From a checkpoint of a small transformer trained on Wikipedia.
Size: width 256, MLP 1024 GELU, 9.9M parameters.
Training: a variant of Adam for these matrices, 9377 steps.
Each number is 500 + 25 x the weight over its row's rms, rounded and kept within 0 to 999. Layers, rows and columns count from 0. Numbers have three digits each. The size before them is the row's rms in percent of the matrix's.

# layer 7 attention output (transposed), 256x256, rms 0.0485, rows 123-127,251-255, columns 128-191
103:499518511483551446520479483496563446510547521514482525516526516525484505487487502548496560512478490517477500516532476509491514529489500522522490503497492524493554540483507523508457506489428452
094:531523499535484486486508503491480479534533463474445489530502452517492514477502490484493487486500450561513513503449482495528494496508496471502556472520505533524519471493480461504471526510467517
102:506521502478446535510510532491508508470484515536500520524487470552510489528482499478512453539488526481500498487532513501472498470498494467511509522505503495491501475476515501486507515466541482
107:505484473510466497489492490524514506508535509527516500526470553506474468474544517504479484495494492484516456476483483487485554539493505472453536501511491481509502526525473557545506502489514510
105:502460443468488498482496469465498496495485503506525495520520537518497491546525482501510486469495467504497470469462505533510511492522498473480460526524538576497506569525504554487518464516540492
093:480528481526510540506470522517513453491513461501523466451493438494502508473540461471481520494487500506512503482511504467527468500543492488497492507491542558503498503481526471506527510496534500
109:507506475513501488540486468507479564509524464492457503479514521484514528475507505521487523498541503524499488499487525497511506487498486527497476560509500496506472498463491477464512501497515476
098:518524475533499474517528511501515475518460483517505461517445462543528491498483519525530448524537491475516469527495464454477505467451445483521461476506515476518500483479479514487490485481481487
103:491490470497540513534498537506499515490503450505504463522509513556530499499539477487502493500460517481528507509532467529481506510509487487501478502499456499508528513483491539520504524514548468
099:484545531482527484508513560529481490500498431476526452519497498528520504510494523494503522486512491507486521513521490485522537483522457515505493464510504463480519479551524479529496529492532520
# layer 7 attention value, 128x256, rms 0.0486, rows 124-127, columns 128-191
102:509524520446539505532483499477512499504466531465509510513505494504505475502481507563526515523486530479511501488465551537510465524484501456492534429509507519517497521486448485506480520497512497
102:549517545521456546429530517491492511528535518524435462519481503506503514529456537514486519508501472519518496522475527483522504532447495459521475509472499508510485514526502492496499513476520511
107:497539513497502482507463512497511481469482505476451508491496473518511475525477503514503497527530506477453495546504503509512493457503491541512533530493517539530513520488488462496479482468503494
099:520493496572477483510463519470518514470513498520482485504510467495487475501482521481502506549487555511479464540486489478482500459505513498489493468505512484481502491498518503509526493478523494
# layer 7 MLP up, 1024x256, rms 0.0817, rows 0-99, columns 128-191
100:457512503488510446453502469494507478489478457530515498473497504524496534512487502485514529548556523505468512520492517497488534476488494467499497561555472497510548498480487536528511455545513484
100:448522504540481528511492477509492518522487529519491483506505476507526537493468477470509471504542490481470546542477491488527513528491500532544505466532469490509482468514516545488506514514509469
094:501537521497467515479507455516480500574508487470502466473496470440507520477491496497497514506516492534488486460533485521490492501447464514491544513524496494459465444546517474511476503529534534
109:484513514544510505459506466491516498485512523506533528446498480490502495505511453532506539492498547485497445538461509511494508524525489497483530477512517508516541506470489475529485505505514521
107:451471512516516499502495490489492518535505494534468512478535474465503548483487466505533525441507578539493506511531504501514469486493484489499481485505526471523514490494492528514537498502527528
105:483489512493463498528518453501518501453502512476481463481492494514502527498494497522506543514521500548523540529527530534508531546503493482480495470506546529514520515526520456511503451489514477
104:491468561483493491522467508505473480505510489481479533478542481487488539538499502488491528507496501482490498510458431470477515502479481517491511492490504468489481525518463506494459531514498489
096:500473472498474538519489481515478515488494485510504514463504488474494444490483496550545499497483486481447477559470522533476517490473484540510498446479506517512542484482518475501508475504481476
093:475477508523508497499508506475548469480467511524494487441476496549502513449525449487537507522527561483512479493516485496516533520520485458490503458528522512488503511511477499515457517520490506
095:534464500520490562532455503505464476506528524473489503464533475523471494484499506517477462493559451514471516525471501508469490481473515488493525469493517466478529510514516474515506544543526445
090:412526468539522500489512489523518472482509485495484504478446477483514508490501482543535475472518479493515458461484475507500490494474482492507521490510549430537527516492545501494521430545508501
090:519509536462510545431485510513461481488478530510451503482519490521523510469481490459533535519486450537527479511459441505500523513508513484466518488488519498542500501522434487466540485484512540
106:516556508474518500509458468511503490533504466516459517460526482489466530504437517520502511476550503498468502527518478506492496487478490483505524460519529528476502442517451463524532489485541468
111:518505504445515509494490470538482497520473489562532537508447495473457493492493485515518483509543538536486504480512523466443539489474476510538526520494524508478491515506504509508536523548528506
093:492511515509496497518509496531520528509503568516462502508490495470480504496507497532530516561490507492482493512474461510491528479510534475535523529502537467493506540522547497507479499493500467
093:476457490504492473478471475493497521529490513508478492467554532496506494515481491469502475519506491500508494516500492491481486474471479495481545458553508527559506485519514504499512444469574467
104:524499480531556496518479509513454510502511500484469492501513497530470513529550544500500471519502494545559532580517507521488519497457471484520510530530498509492525481529512472497530524476516476
102:508471515539483448539477526509509545516504533490496529488476471508466500470466499493488537475516510494495520446475487472511465505514495473534498496478532468488515520445491468505519513501498475
108:464474502502500524511480453502521476462514502482493468470496490485478525470509488530502491514520531511500490509471477482458470535510502515501490484477514465536515508471489473463460509527510473
106:525453527536554523495468458528468516503511521492519507465538480504491459522475521512490523461521472484491517493503513503493522554451505501495526522473529522524489499530479510516530481510530503
097:503547545540501548480474477503465473534454494504509496503529492535516511497485445460497499512537501521456502491513467510452460501473451479511514508444515513508506438464508472530544434501512510
119:497457490521543493553527470537492507484529489489515500494489470498507497530547504489495502507508514534476503467506505544473486476478490473487501496569491507496504488457552468516513485516499473
093:492455503508448457465528506525476494509487491511509542524473508508484509522507467471504504508519464508479475474517489480492513491475496501469525518500513471499529510495550529530446508508483508
101:504490498515490505504530479541444476502518528527503498503472529449474513503512457537545534474494506516525497502512533484488505482497512437457453464495538507486526529476503506510563509518488502
096:490545522498521462485484521509506459493514522472512492503511486510488475551502476504512501504500503512551514476471474557484526518516505471506470502537505510466532474485544490528484556542519456
095:492463507507520498480495524504528503468502478492526553502500472521495527506519497471535544509512515473500489503505475515461532474504498532516474517531510512484510506532508527529505463488482538
094:510466520547507507466519517495509505487503518478524492479524504516485521496495504555547535501484514501485471519481536493520476502516501498487493486508537469536519496500483514476485514490479429
103:486507515523535499490507514545498470495509487539454507504544506480465543495494495510518519513494479519486531478479505509490550528455493442534507506572488476446519523492478477522480480506542492
099:537446519532502500530524486517500517515488475499529475474481492469499495504479476502516528472518478528496513526490495544527529506558497508497501485559457500475517447535512465544535513506493479
091:519434478543480478523493471522502485478524518511492522480553513478530495514515470528500481520483509517533473515494520477530484507499510513517508487486490508519494484535493481536525451477517511
107:509449501476486459504463514489512472535524482542508474525525510494490473492489477478513519495491536493488480536471436502530472521516500512449537528515484492527531465480484516491495466540522505
095:530508481507505487483470503514531509476497510484482503530499511520474468524434513555500511511515501486536502551496541478472471530525511461501516531485529500492474475459454483521515464517460504
106:496493524511490474460492476521509480492469471510546458507485511514523505479476469533461542484512520535471504533474487570466525483493505536499463471513495486617526504508522497507509473526550475
096:526435524498508499462490495522500486472523519504503545485481502499503463534487435536524516476543504527469488506509517498483480540503512477471490519500512519482526479517499523518492511503500497
087:494484497515498502524457495508504479480517538489467506482522528462494499486464528517492481510502482483465498501487504512509482507454499541499532449482496482548472500519515522509510477556513475
092:482516541523508532496464472532505459505516476492497538472521530504478483500480560479538494496510512461525498520493482496473530538484487517525490520520518478534537531441499508498497482496503483
101:465473524513490477504498499541474474443522526502500525500517508469509502518526458539534484497497474506485524497472473519459502528469510486510519533546473516508505499474492464523537487492484518
096:513516500506537505494458509536494514492534504525495484516560519494506523515462541493544497497513504539517531510519516485472519515491490498524469461532515501489519494495475498514496524517494455
098:486532487504482492517485455507504499526520476458497502521519493498472473509464508516530506502551513503467480514490495442460481472469536534521523486494499528495509521474457466503530505545508476
104:532448512489501521476498501489535493502448507529528512517468500478539436500494507500535499514533554522507470460490454473478506520516486495457499517523506506522522468554465492524484475511496506
105:421492534527463456516505497486494513480507495476504511485517463476496512460509469526513483517527521525534482506487503533471482478500471488508489508500493499496528517485471473486495520510497474
090:448483490488489504556505517499490494481448490457496530455484493488506477547470496506522486504488513498522445530501528454519513478473457498499475516498523503487522550492547491496500464549487516
103:474494559476524537489490511525513474514532486514467490490497507500519487484488545510491477519498515507527502539442473496450507478506476504499503480498523469487491498461483484515501428518509518
088:473466495512482478580494475535473533479486537472529513489560464514447490479479507509517510472494514497479472529546495479444509500530516476508470469527533468549482500518538526532500543480500512
098:506495491484519454540474478506488515481544420501552510474561506487486488464543533500516516518501495538481483517526489519463487514465503530545491467535512525542503492455504512548496498481522501
104:516514522487482454530455501558465485477504546545492504503515474524484521516522491502489499534508508520476513497509491482476504473460470551529471524534531515536493527495512501496504524490513486
105:545449486505478491519465473498475525501457521457453516462493475523486501478493503490485527507477514484475461501485505480484456497497508518492478482471525476501526531530519500520498502494507501
099:492503481533434488515501474542531544472535522488455535468506474485474508446534541538524470486477518483457487466529510487474553476505492498463479503470512496515542520513541519521544498471517475
103:516496501471548491527488497511506506483517464484460461469529488492511510508549498545521480482500482516474483524490472494461546514483484487526497494489471488510526469490448441537508491500540498
098:478500476504514495518527532495498502490480505505487508519561484490506489511533541506538492519513557516525480488461529525509497512462504479487461499493489479564523483409497496516520490517514475
105:515479572459503470458521486500474500532492531521470524447548481470527482488466536516496495483508505553520509470446526489502512521507464521486514479482529451539484525516474476539486528468550497
112:518520485478514555482511466532529513500506526516461500477520483434495539503512472475504538516519544525468517551488475494477497492536508497484490506543491534452461523493536510524513480502518534
108:470485550458505528508506504523504519515516533476465501485512476501491519495461535528519512518523546521536516471482487464459533532511482484487480500491488472517508531495468518491517483547531545
110:519512497485542482510486497508467496500469465514484525489492501516454503475467457509516505548523535529499532520473513531492517531466477529540484477478498494457527506485483468515548530520533493
101:523500528510474546489517462493469457457465470506494534490535491529476506514486512492485497493502480479466499521475540540505479496497509456454513532569547484515484463532510472525534490492497490
099:501498486528481475536515481493486526483509506516469536484471463476508491501495486497468496532522485551510456478494555534431496485464475542507495508464509479497477493497475518507527484487536463
101:494458534545505488548509479523506488495484534471492505464518517520522498464513520528549529563510517520509482516515472481458510523493500478446495472512528500505521486461553544481475502496501475
101:529548499471471460549498484506508523515497457468496532484480497528492456481493528484497523511474466497442462503535472509479480511464491517532525497452488471519524521486458511510512466499528493
103:491467545510574470469517445497503520471537458522511517463480459476513525492469490505514498518542548515521524508515507476478487481478483523492538495511525501502463489516487483516478523510483488
103:502482493521532527512499505478523457476508518508502514507508505502501442480483509484503486486502533454482540492504549497493491500484479505556539525551494491502529533529506459516519503518521503
096:441508472519515546478482487513502488467465503485474529492527507509471478510504493526509516480534507480492507509488481522536519472539506520484517494550551476492516497473444480516489522509516491
104:481508498547483457512459497516504483529539516518433492483504515514514553481509427469514513476526488545510497503474572457528548506520501475475506525482533502484541515537480488501509487498526507
098:460471462523473514506470457539515488489557457523457527465470488509478501492515510504475491537526502544479519497489475489535505541492480565582511474493505527507519493482466461538520482528493482
097:488448510520532514524480503504479478486476472531482503454456506542508447443491528510515453481530483467515505486475496485487523504499493483503516517527510496524512524536556493520481459523478493
093:486478521516502545483493462508466484489485510465493470488529478453512522480485553472500505489483482517478488535524470502486482550503477489500511535464499489521438501487495456525501503513537490
101:512501486554515528534483507524487519481504555507478510485504490530488509479515503471497487504500497457505498469474476455458533460476502540515490485517512454505511514505522510510530473498519513
106:491470491527524477485460528483566481487480489470492494478510470528480495523453512511488500508491501468481483513497524487470520470453493513540490534492531461497527552488481494478531511501509521
114:502539478504527458458479525500472489445512550554525473474485491472455496507488456453506525512533461477478459497511534525500531513511497507544516494544494515494489508498482457527457446529508495
101:487477501509491468525478484498554532446515470499498530463481494472487463532474453498560458482503465503452522493491492477492509519493516469481487467516505443494516506484491505491526496501500509
100:482481518462521472490504464477524498495508523511505470467537503488487496523531487483490499541522496515486439489477450496447492500483484507544532539507559493491499503529495490478503514497536530
098:544471475516515506537477494544485518455511527483490452492508515531476480536525473507512504495488504526519528455539554464495569500500491506515491497515491475508519524484452470530538474480471516
109:490485540470476484490537507492527526517450551474469532477504506460478481511517441528522484502504530463484522488446523551487484456517489467494445486500511514514498460513522454487513518509526508
098:497448489547440516512477478527490463525493526489439493493544484486491502498496501491498510506504481498515498519495518545484512480507513481504491477493515495451509494522531477504483490516507483
109:477541502506554470478437477496527494477480433532478519487503485507502465494526533494518527501517484537492535535476531520481539499470496533525515501491522490516529496484511433519519512460487526
097:482461465459537483505478490556520522453471509459469464499487509524508480517512571519497512542524505488466517492499449481453548502492490543492478525547490450490538517492507492523564544522488467
107:523517491491484484450464487537516450532543504515470471481517492475470525518524517491491507482505509554482505467453451447553514527471496545517539514507475476496515514465472493519470486525491478
104:489526537537417506529500494499522511516500503503524486482528515469514481506491489552501506519543472525466473471477484490514528530499503524514518513493535525521496432482461491506507501507495510
096:516481536524481520475493443510503487532517534495509468497440484475516530507469417503533510512526495519502475510515485493487506486525487518457521543505517505484493480501488486520454453537538516
106:461521473523469501500499471525514539500464479530514474497527471510466549511495491547529498457513501552504519490517515518501531487459489473496477529501490512506522497495450474526500502493484523
107:493496487528515534496526479520520475510523483539445445530526437484492493525515521453464535515536505528492512548471521505515511524516467503511444508516510513470494498476483487517506509520521495
106:500460487520515517551543508494500481496529525516463491518500505510533467510507486526530517460556481505512489538509484514489484501516499473441501508489518490521483510522548529511470505531545502
102:485518522476516486501531494516495471511500496537504519493543488487535500479519483476499503495496553504475429527443550490509483486465491481537464538474507470520531529485515545502514501521518488
094:481524508508480546491502508512517476492475477466494483512515486534500536482452512454474543529519499494491530502486493478451484447477520506479452526497516523486529497484526497505531491483537466
098:462461488525468461512491507518493467512475516516516491488474523484485462500500497464476521502511529512516524536487503512516538467494485480524502503524520506508531533499528499515476508555510501
091:495498545504501517486514521490489476514513488494489498483563483475570532482498482506465537522514481492469483496498494477502455450474519482525489494527505498464504505506527461475514467524481492
098:528454534527474542510517501529485517508474513540528506476467495535458482528460442518498498498531511524513485489503472470489532485508499527530482455467487474533531541525476470508431485492484520
084:506517494488461454522515482508494484497470539516488506514501500506522503498520504467526492515486496479431502518500495554518559504493503513512486516513501475522533495522460497468550519515518462
094:470488494490534534540476471520508504477539500531509537484499527473477512463512499513516524502502520498481473533462544519476531498515480473472521467480536504460527556526499496537527502514496481
093:464509493530477463523516474516485503475453541525490506503508478523509517501495505498510485544485482495510538503465515480523565505481463530431486532487533489480490528536495495505469481550534513
101:488486518518548502521465485488475518517528469468484459445497483457493562504453502500486485490521501538476473444448501465502487508492472522474504538519519445499523480541537504548503546514501467
114:522515479495531456523466499534503500521494550459514477492505476507470485538500525483492518526520477485473506527490479522523564509468495510525507520500508509494529523495482515510510481508522539
111:457536465488495480475458482517498498498496485493534500496503479548506493505502529463537493481543503502473518490450489491520505495490467502517498519494524474515510496515520468463537506524508491
085:537469509504512546530463498485476508494466496497475480516482489504477488520464465526518494488487477485483491496512552469488469486549551494458526519498524510507481491508527496533460542528470491
102:518458510490516470514495472490486522518491480504500492519536528521478527496522474516478543512495492479462506503483489517484477498499507482497505519477504476552487444499456445535515490484524444
109:489482500463504486544485502521555542489522498520476512460532499506487507488526506518543517497495550471469518544533449486508458500546485463537497513476534528547517488510474508521530498516490501
099:495530540582488479470470491533499517493498492507504490475524489482539484510472505498493512480510493499500495545483499516458545482456492495491478528500521453488493524514476499481509509483529442
103:488466533472555501485498524505532464489475468492487473489534464533506526505501523482491472507513491497510555531481493513535504520506499513469481507498535494428519439519560456509510502534509496
088:487510544470494536467487483525433490518509528495486483463496514524479503461509509518534473512523502523444521501467483550507494537457462506494489517513511472496514452493494494497543475497528539
097:478474511469492506519495513539471505483514508516481540456526496461482498506449511542475472478513527519482476464470512515459511519496480532518526509510540489523504510530528537483552483519506468
103:528515491532521490524485508488479532460527482515452485507491455484461475466448530488536537497493533520518467534519485460510537485511475535518493495530532479487503491456471493494518521522522483
# layer 7 MLP down (transposed), 1024x256, rms 0.0725, rows 0-99, columns 128-191
100:504463543469545543496491509489511528518509452487550484468502490517491501523529525492482505490491491520492506487505521492499521496479483465530510454498513517517478537488445499529531538489530493
092:481512519514484476522498501487560453480531506508492490469508485494508497527502514504486518461458518513507496514490510518460515504545515503425525509482496535511495488528496530515495485503524492
093:486525492504539488515467529520515524472493490506469548528502533531486501461517504468508526550485551528522522520470487504482515477529484535498516465476513506542521544452499511493542525505495481
124:491509506539509479511519475551512516527479493440516508470479522548496464497503482504541519549510528496494476520532567496521525482508540481459469491463476474498496516498516466543493546521498510
098:497483530465498529486490473498480501507511492538518498486536515495518517522516516532496490482494531484462517472515562514478487544512492517482451504530526512507468489469468482506500517462496556
103:456470507476507481518495471483500483527460467482527478526491508498537521478493517468477503529484506543471537464479515536527504505505487510529533518470524496487512479482520482427513476503446459
120:494509597482497493492478522506494486486493485462494508494454529480487509473500496451520500533523537517531440475494511487528509480509522524514507469511512485440482498500479479498483555509457512
090:494480526494505490521490504501493519514563455470517470495486526423484523494511480468508488490487493531525473506536514496519482505480476523504498503534495505490523517508505500534462501491533548
088:565489506503466486523509519559452482499499507538529555492501504455483502467468543523495529509495496462502511464536493469501483468488480544486429532509488469500499495517492498499503507468474486
104:485512532482510525518495505511473566477486492497527488499427498504537507486534517453444523506543509431557512538484463483525480500487527514506542502494523523485498488485514483538486455457461502
094:536529520530485494515443465520486526485484510525497488495550564495511505485499484497457476549477516539473530523532502535490523514511524477491521469505447524543446474498498512513502525540534503
089:464506446519501512498515486506494526489514520520520514516483496490546465494539538511479463460523501492497491530555482492497525486467505487511483498557528500458444515500497524433492494510535500
112:485474441490473460488473516508526484495514507460511518503493526492503452515494543468488465487472539499504493493463524547493523527517432507497467545514490544519523520505558508563499479515491464
114:457474491509515462515476492536481480501520534486541492482465522514517490451486484502515439523537497498492538523486499483495502548516515489473500520482503452503468521496481479492466483498495538
094:482469535467488481442449530490513488491498500499533534494503462480502492492507491494508476471463529546530529497502526489456502499509498502478503499547492552505485526506466510465474489451526504
094:496506495439509525546491511471492504496479476535505460507499527500498517503490486505494517472488483495498472465503529492563522507543588541506505520487502459498525520510503470520516493486430520
100:494501446525464451508488496507480499493484474486468532545509468494491466489479479472511489518523517503519493546479532526494476454480517495490522457532525473496462485485524511512496482522469507
097:488514536510466457483451500513504505526500523471522514504521514505490523506502522494445458500526512494511520507511485513540537495486483505495523514496500495496517481469489474486533508482496512
106:532534470568489466470550489469510532537493520522452521477520489477473477508525504502531471460482497517483474490528515553486480506513467489503486444548494489545504504522485468467503530512458494
104:485493452525487483511455517495515555500505486468468445490474445507519485502474537525510506465490465532461513505535544532517520514559518535529546528524523501487455493461519486508481519528532479
097:485481492507496487547522495504521507533513514520476510498471496535507523517482498476512551466479523511524520505486487489489548456509544485482512482553523479480502519508456499475494525480487467
117:490492525521536510518541420520524470501492479517496505530542518500496494503546496517466488526509504507478536508476491524516474489466488509503451541509504513512452502486500493514456468516509467
105:498507478520502547546472542504518510509521516469484472467491486495526472531537486542496503476491526495501518509441512458517520489501424529529493505492512451495518486507494548453503466501491497
092:476499522497522483420483503484524494503516479483501463475482528496522538512490511456507497511486505462475479504512469490453507498506521511545530519480484522479452510520502488508462502460476504
099:513472527540468523537483514513509560514518466502516502504506502514490522449463507469476475532451457483457519526520546488516542522508552526479524490473501490558491505502496492494551475466537546
095:488530496472518513518509519508496496522460535510473441474520489479505507501479476512497496466524519502462512430541502475466493503495559520542512513459472511488514476497531519501501497473471524
110:502537503500476455506486465529500494516472528486479496481488538546450488495448492520515504512481471532497503494535562497514466460498578475515480482504504474479449476516472505496470522547494471
094:515492517502569480459466544475516492489507485497502515529482476507505494492478525489546493507472507458497480495520502513469497500525499470474527532467506500506512488476508471477482489534526445
096:465547506476489501503478504478487428547470520491474515504518529484572495526527538541512531491467490470506490522533477502500511476512504493488502515484510510555477502475535529487528505476542516
081:510493511483506525486523460508477521528524549483501445488488493508499456481492516463490496439483480476487501463508522506520515541498552475522501526486497517506522547546452547471485494468506498
100:477479470448488485479503545506535484473470522492505471510491506517511558474557457531525504487516500543487487519463498489469485493531480507510488489489472494518475516506548549506508511513503509
099:520523527481476461561520524467469492497486484452464474529498508456477506528520497455531517503462504489511530504496491483520474471521462504471506519494502520522525509507510491498509485520578508
112:506492502519493487516502483474445558494518500483532509516485459457473524537527482502511502453485422530529521512475486510526481476520508511482525509488513454502478520498480495487473466516522490
090:474511503515510493521485513529467458491465482483470465487570499525459517516569515505501501511480494542490460486531483504473479471500467522470507505505524502486478530499545514474550487540525491
099:477495494489523512533557478465493514494472481508546520509470466529480484499516446502503522523475550535490474503512531475492502471526468468508497520483544526487508494516477492517494504485511494
113:571535479505524520517453487470470598495497455488506442514456442491501470481497496457489474508504502530517480511490512443471534505487456505526459512519486570498499546490464528508501475474515454
100:497465469501468489522541476477519510519527512516475496507510455489458526517450521456520503488496517483526494496550517499475516492483548509510503531491483533550508510511473474471439487487509505
106:499522531484489532491468514527528493476488541442480493517527465485540496490480497526548511515505498497473510506472533471512494487510509483520497520502503496474535481466497521522472513505440505
108:452493544510520491504454510480467517511492489473546472507526498501533535533522548491485530520452475534534540506482480519472474480487500523557514486517494475514476509451507507502480524526471528
112:518497499498525507512506476529517487499480523525506441499468494528492444468503502471480440507510492541494467462504543482448509504501450549478508512491541540521522471488480517507490490524517472
110:492483472568547492532512545478487472551503485529470521480522467526514471516478463510503507477511547493475538494537496448508536490486488472511518543497496530486516453524536511496548506470556499
093:503517504520483522511486463491500537512517470486538460516555475528488476474525490454441513452528513538523521507500483470499495483511474506518472508557498494507508476508521503498473514493565483
096:519485470486477508507525536526464488544479485459478504524461480469506551514508506514517508523510478482474519539484526523514490507465535486479487521515505486484503509545504472501472507514484491
089:475504523548506496516502515502521497446480483498522498503493491507494523493449473517524489504510507510501523487530499477502511465510588523511502499485503490500478499510487524463550499486466503
091:505536463533493474521506523479476501469463511529525522528494479474492544517470544507462482472501486496493564521531445499506460472513508509516513536496505465480525474490488492460476485454453452
100:480440531506515521487510500568516482511520502512472523506466512495483515449561527502484431505471471507507531512512506454431498441491488520547510521444449547478466522494565512509499489499484491
106:455549504480499534504502522515540536488533520468528531532510511489480452486514509521503478548493505511518518480501493541538528528525528456434519500520506475476493487463484465493453470540479528
093:481448485521484515481463522521453460503542504471495527501496517512509468479486473491500492471522528437508493531471510537502508448524534507522538551496462494485521470470488458500493480481483480
115:539532500495496488519543512479482494527513489498455506495490440476495487485476495486533517518504496501501484502429526497481560498496467489504498472540480487460539517537475484501501536537475494
092:525524453509497488474453529520460538495509521469488489494507503538476516488470495542489496478502459538484499512508518491505474457512451563475486473522522494457496473530531508466453469464530509
100:483474474498493540547519514482509515474519536483493494571455515524498492551490534492495461529511480462520496474471525515496545477551519515479494487501493523495467476494523514465466490514465534
109:496474507502482518524493530527513507496524508495499515451525489473519471509529524528502501502457521526536515493541504513448509473527431526521478540516474492487503518524525496521491523470486467
114:500508493471499497471522516500442462491468491473515488479543478504460526508484489501487521477494480473515482509502520479493491514464486503524529527472525497523552498506529486494503481512440519
103:519487496481477520499477495515512480457490528530540558489502492506515529465478486525495564515516465499495485507483472506510509469463478481526468535474545512521506504559461536501499527532467493
098:490491504492511507471515517504522458453546517500504501475503514478516494461523506512470517501550521527527499520514484456515514475494513534529525492519512515434490456566503530485526488432466496
098:465507491519520488482492488492479480514439465513487525525478460540535542500467475499494512499480507522488525500522504471491543458528495454538466514529533477542499519517506513506525540494504471
091:489521456468501476497497541461499484528491464562511483486473475521437477500517492479447503512486508514527496482480506475514484532519509502504518511519487499499501514526478529491547532472474491
104:491506469552496492490448481478496487465493533488463511487490514544492493531491457510482474507465495527483532495442508503519529429501500520494482517535500554475485494487490483499529511528452511
099:505449513487489469469540502508512484471431508480489500489534464481482504531538510514493495457504491508540565513515449461560481491500452515525461524482493506495478466475485503470471470517521491
119:485534511513470532474473494451482454526489517456516504533496454524525491518529533494511506465484502477506483490504518483500513546512462496474495478491490507467488524467507494477456527484563512
096:502456497473470503494489501479500487492504510490517528557505511469488492553441540465478509508517487476499497477466519451501495515490456400505526490465495515521549518453507523504502484521481512
096:522518496551530536466517509504554495528506492539484498525445486515470539476505504506456530462501522525479512488461469501513534488478500496552497494462497524477541488482493484471474452529534493
100:505487515482518490486511487453472512504519550487478477513487536519483485516477474455505486495517466432482529479498485474490473484489518512533464513512504493478497492501555484532551471541477490
095:493485487507527513496488523487564503474546512494477511502503451488506522537466502483446528543442479520492533553495550505497512500498453544505477512453473521513502479502523528513491521515506532
091:527512530513489497480524528485569538534494530485508482523464478527483484488443447514480486523534484531482524457488503507542492483463500501514497494494478563490525533513485538498491493527444514
094:468507535520461512498491532509479487484487484496499539478494476477472542476498499485510474535520495506518479489516500492489513466523455496526440476477483467497536515498519495509450455501490497
102:519517459503519511506515480510475535483488500509547477516515536457503441456522513505523505466504512478525475512432525491486472503522530544531525492508456517507520546489486492514513515518506528
100:531512458508480528475531493499511505464501461517500506502522524510501476449504477486496457453528457506489516533496494485495495479473514495464504505479508493484491523477488453514503505546476513
109:488523533453510520443499526514478525502529516455506486520511475486477506502510508513453506506533486477521495524512461477476518523498564534494504525519487470495504525493495478511502465487469507
101:507486521491551580529509467501497525480511478512513484502476519487510526510505484484503470498509531468466503514477500464553492514500511506500518505486498470513489486473492512548489483491504514
096:503480484478506508446489495453492520533512472483515450503554483502547535517535545536510519505541525486506509537527470509518461494529497542512470520489509525541463479499504497481527470502487525
120:517492500501539521487438519522494498522535478506512471488463513491482502457542516471528503475531453517504465501527501429513500514494554571510545529490540457442504498459507503523493459486465503
098:525543496429543505464520500517507496522507465503484511487458503498461446496503518483527505500526470543521509513486489528481467542485505537521510488489419472525518499498472568516474485506525492
101:490469500509531492526515448500478515531508482476478513499512532533490520525467515508507509490477490436486492520523520500508464534506503490537515499577494454491493488532498515494482496495507502
093:501480490493555513475512491460521501493518500495495493472461493466479500512442454481486509497487490488534479487502562497523473476448559527485475536490484506465529507462527536507509541543426487
101:474535497475504506484533526454564509490517473489541532497493514500539475485478533483541469519517496486468488519541494493469515496497514486458493503497476511511497473513494479468521502512465507
110:459509495501503505519460463517516535491514529524505516547481473517479484509484479504460502515472503532465532494448494511501513453539488515487528530522478500471545459516463521497487527552509455
095:510557472488521513502483522484503481468488473514545526488555507500498515492462538508459544514481498480537511514503474480491470467466501512501499467510481504497529507499491522465484549504470479
107:483492521482491518509466513500497527499479490524496508488469464510511519529498500470505518533481498496505517490520490508528476501509465522509455508492517471496502517483529500509484516459508496
105:490474509507466489488510527440548465556515501430517509535537493535492519444465536510508455516497511485493487522515541522519501507541458468498496512510501503516504502487482487518495431499531481
104:516477466515499479508515500538527508493525497525490545451517494539492480497487510484506494469499499576518519514505530537529504505503526475490476486480477512494487502488471487522470557509503505
106:485518515513518483483475470490485505492537446480490508513496501489473477484517501530474471517519463517491467500519520485502522495471471559512524480535549459466482464488526518500510499476512501
090:547496481531548498532465542493514537502504525521490481503471477504449442540526500515522503496480473477483530489503507501493486525489505538515499514511496452487487467518486524515490504513478511
095:520498547526531482496482526455478468513482489520468541539509481490473514540514471460506516529470508468488522486492508467505499534479540480483502551527530469467514494488474491511466533481502517
103:483525519520476465524496522507534501496484504473532531512471503519504496504511493529530523533515500494534488511495495471486573497497437507472493491519519483511525514492525521491490533499486455
093:528500503419467517518497554457481464541494496457434489542468436511517534476466511500512550485503511461481496484467523565492494537491508472475506495469531508536477492475529496505499532497475479
097:489490541497552504497466480456496461535476472446545526488461454505465512500514488534488503470510469555543515465512527440507472527495514474495527475491468520478490514519515487540512516519452509
089:485500536508481515509465466475511474528495490507500458483509538524491493453502512515483507495521511473469473534522464534491491448508519532522548490479470530507479549481482446508509538476503521
094:511500504495522501519451521468488490500517476468491474454487501501470452523496501485472519486502497463470489525497493496442492523512476466489541540550526473519500463469516539469503458517457511
097:524524515471484521450493511523550475490440541460485531486474514521550486492491510481517532489510496456522518488539486485517501524486469445525502510511506507492536562502487501499518503480509536
102:504486529462467541471524497491530473505538485509475533477533487444458482464517535514512518528477521499512464488489479483552470487492500559498486471498501543469499505569536525506528541512452494
115:467475470532486498526493485467526533481517472499512510462528505533505510505518497521517495503473487495473479519525509522505528495495481502515525493541483519499485522483530488519521535462514517
085:480524524513520489487523496529533455503543511486516505500513524456519503459487514467498508496525543478518510553487456544529527527468514521553488499522460479490520522511477543482500424470530519
097:492535476484473472478505510480546484510463547498533518517490509521501502531523494523468505531476527467452503513495454501477495509500509533492459503517449480501478449532516489485499463490516469
111:478541501522492497534480545479500514491490543504496524471521492488508459502450525484529515510503549484463490480480453490509483513496473477479468498517519472498539513534489488495515494490500461
113:497506493568497511485481520491531479482534478508520537494531492466476491485540513514528500499467483512460469477482509465508491499487509495537517505480463474466510477525506508523474493526533494
099:493513480536467489497517446508512499549503485521487499524463478469526506499518536488485522516473520499540460524549471522473487537550527563541508512528455523567474538467491490501523504478517482
094:518524486508469474557519528500483520523528492509474504515507477509466487535486484492421502530503477502562485533512492452474487534520508452511481482508504535539512555476524523503487530499506519
096:494501499511464536496433520540505472540461458492508519510489464537517509498540504487519561512488501488522481473517467545497495550506467469480524499498520528479444550486493493491523512525530519
107:462442495469492522475546500543516506516512511513520500491504523454526514496508459475470500518512540474466519469487517576500462534522495464509483510476523488496485493504532482484515481513539519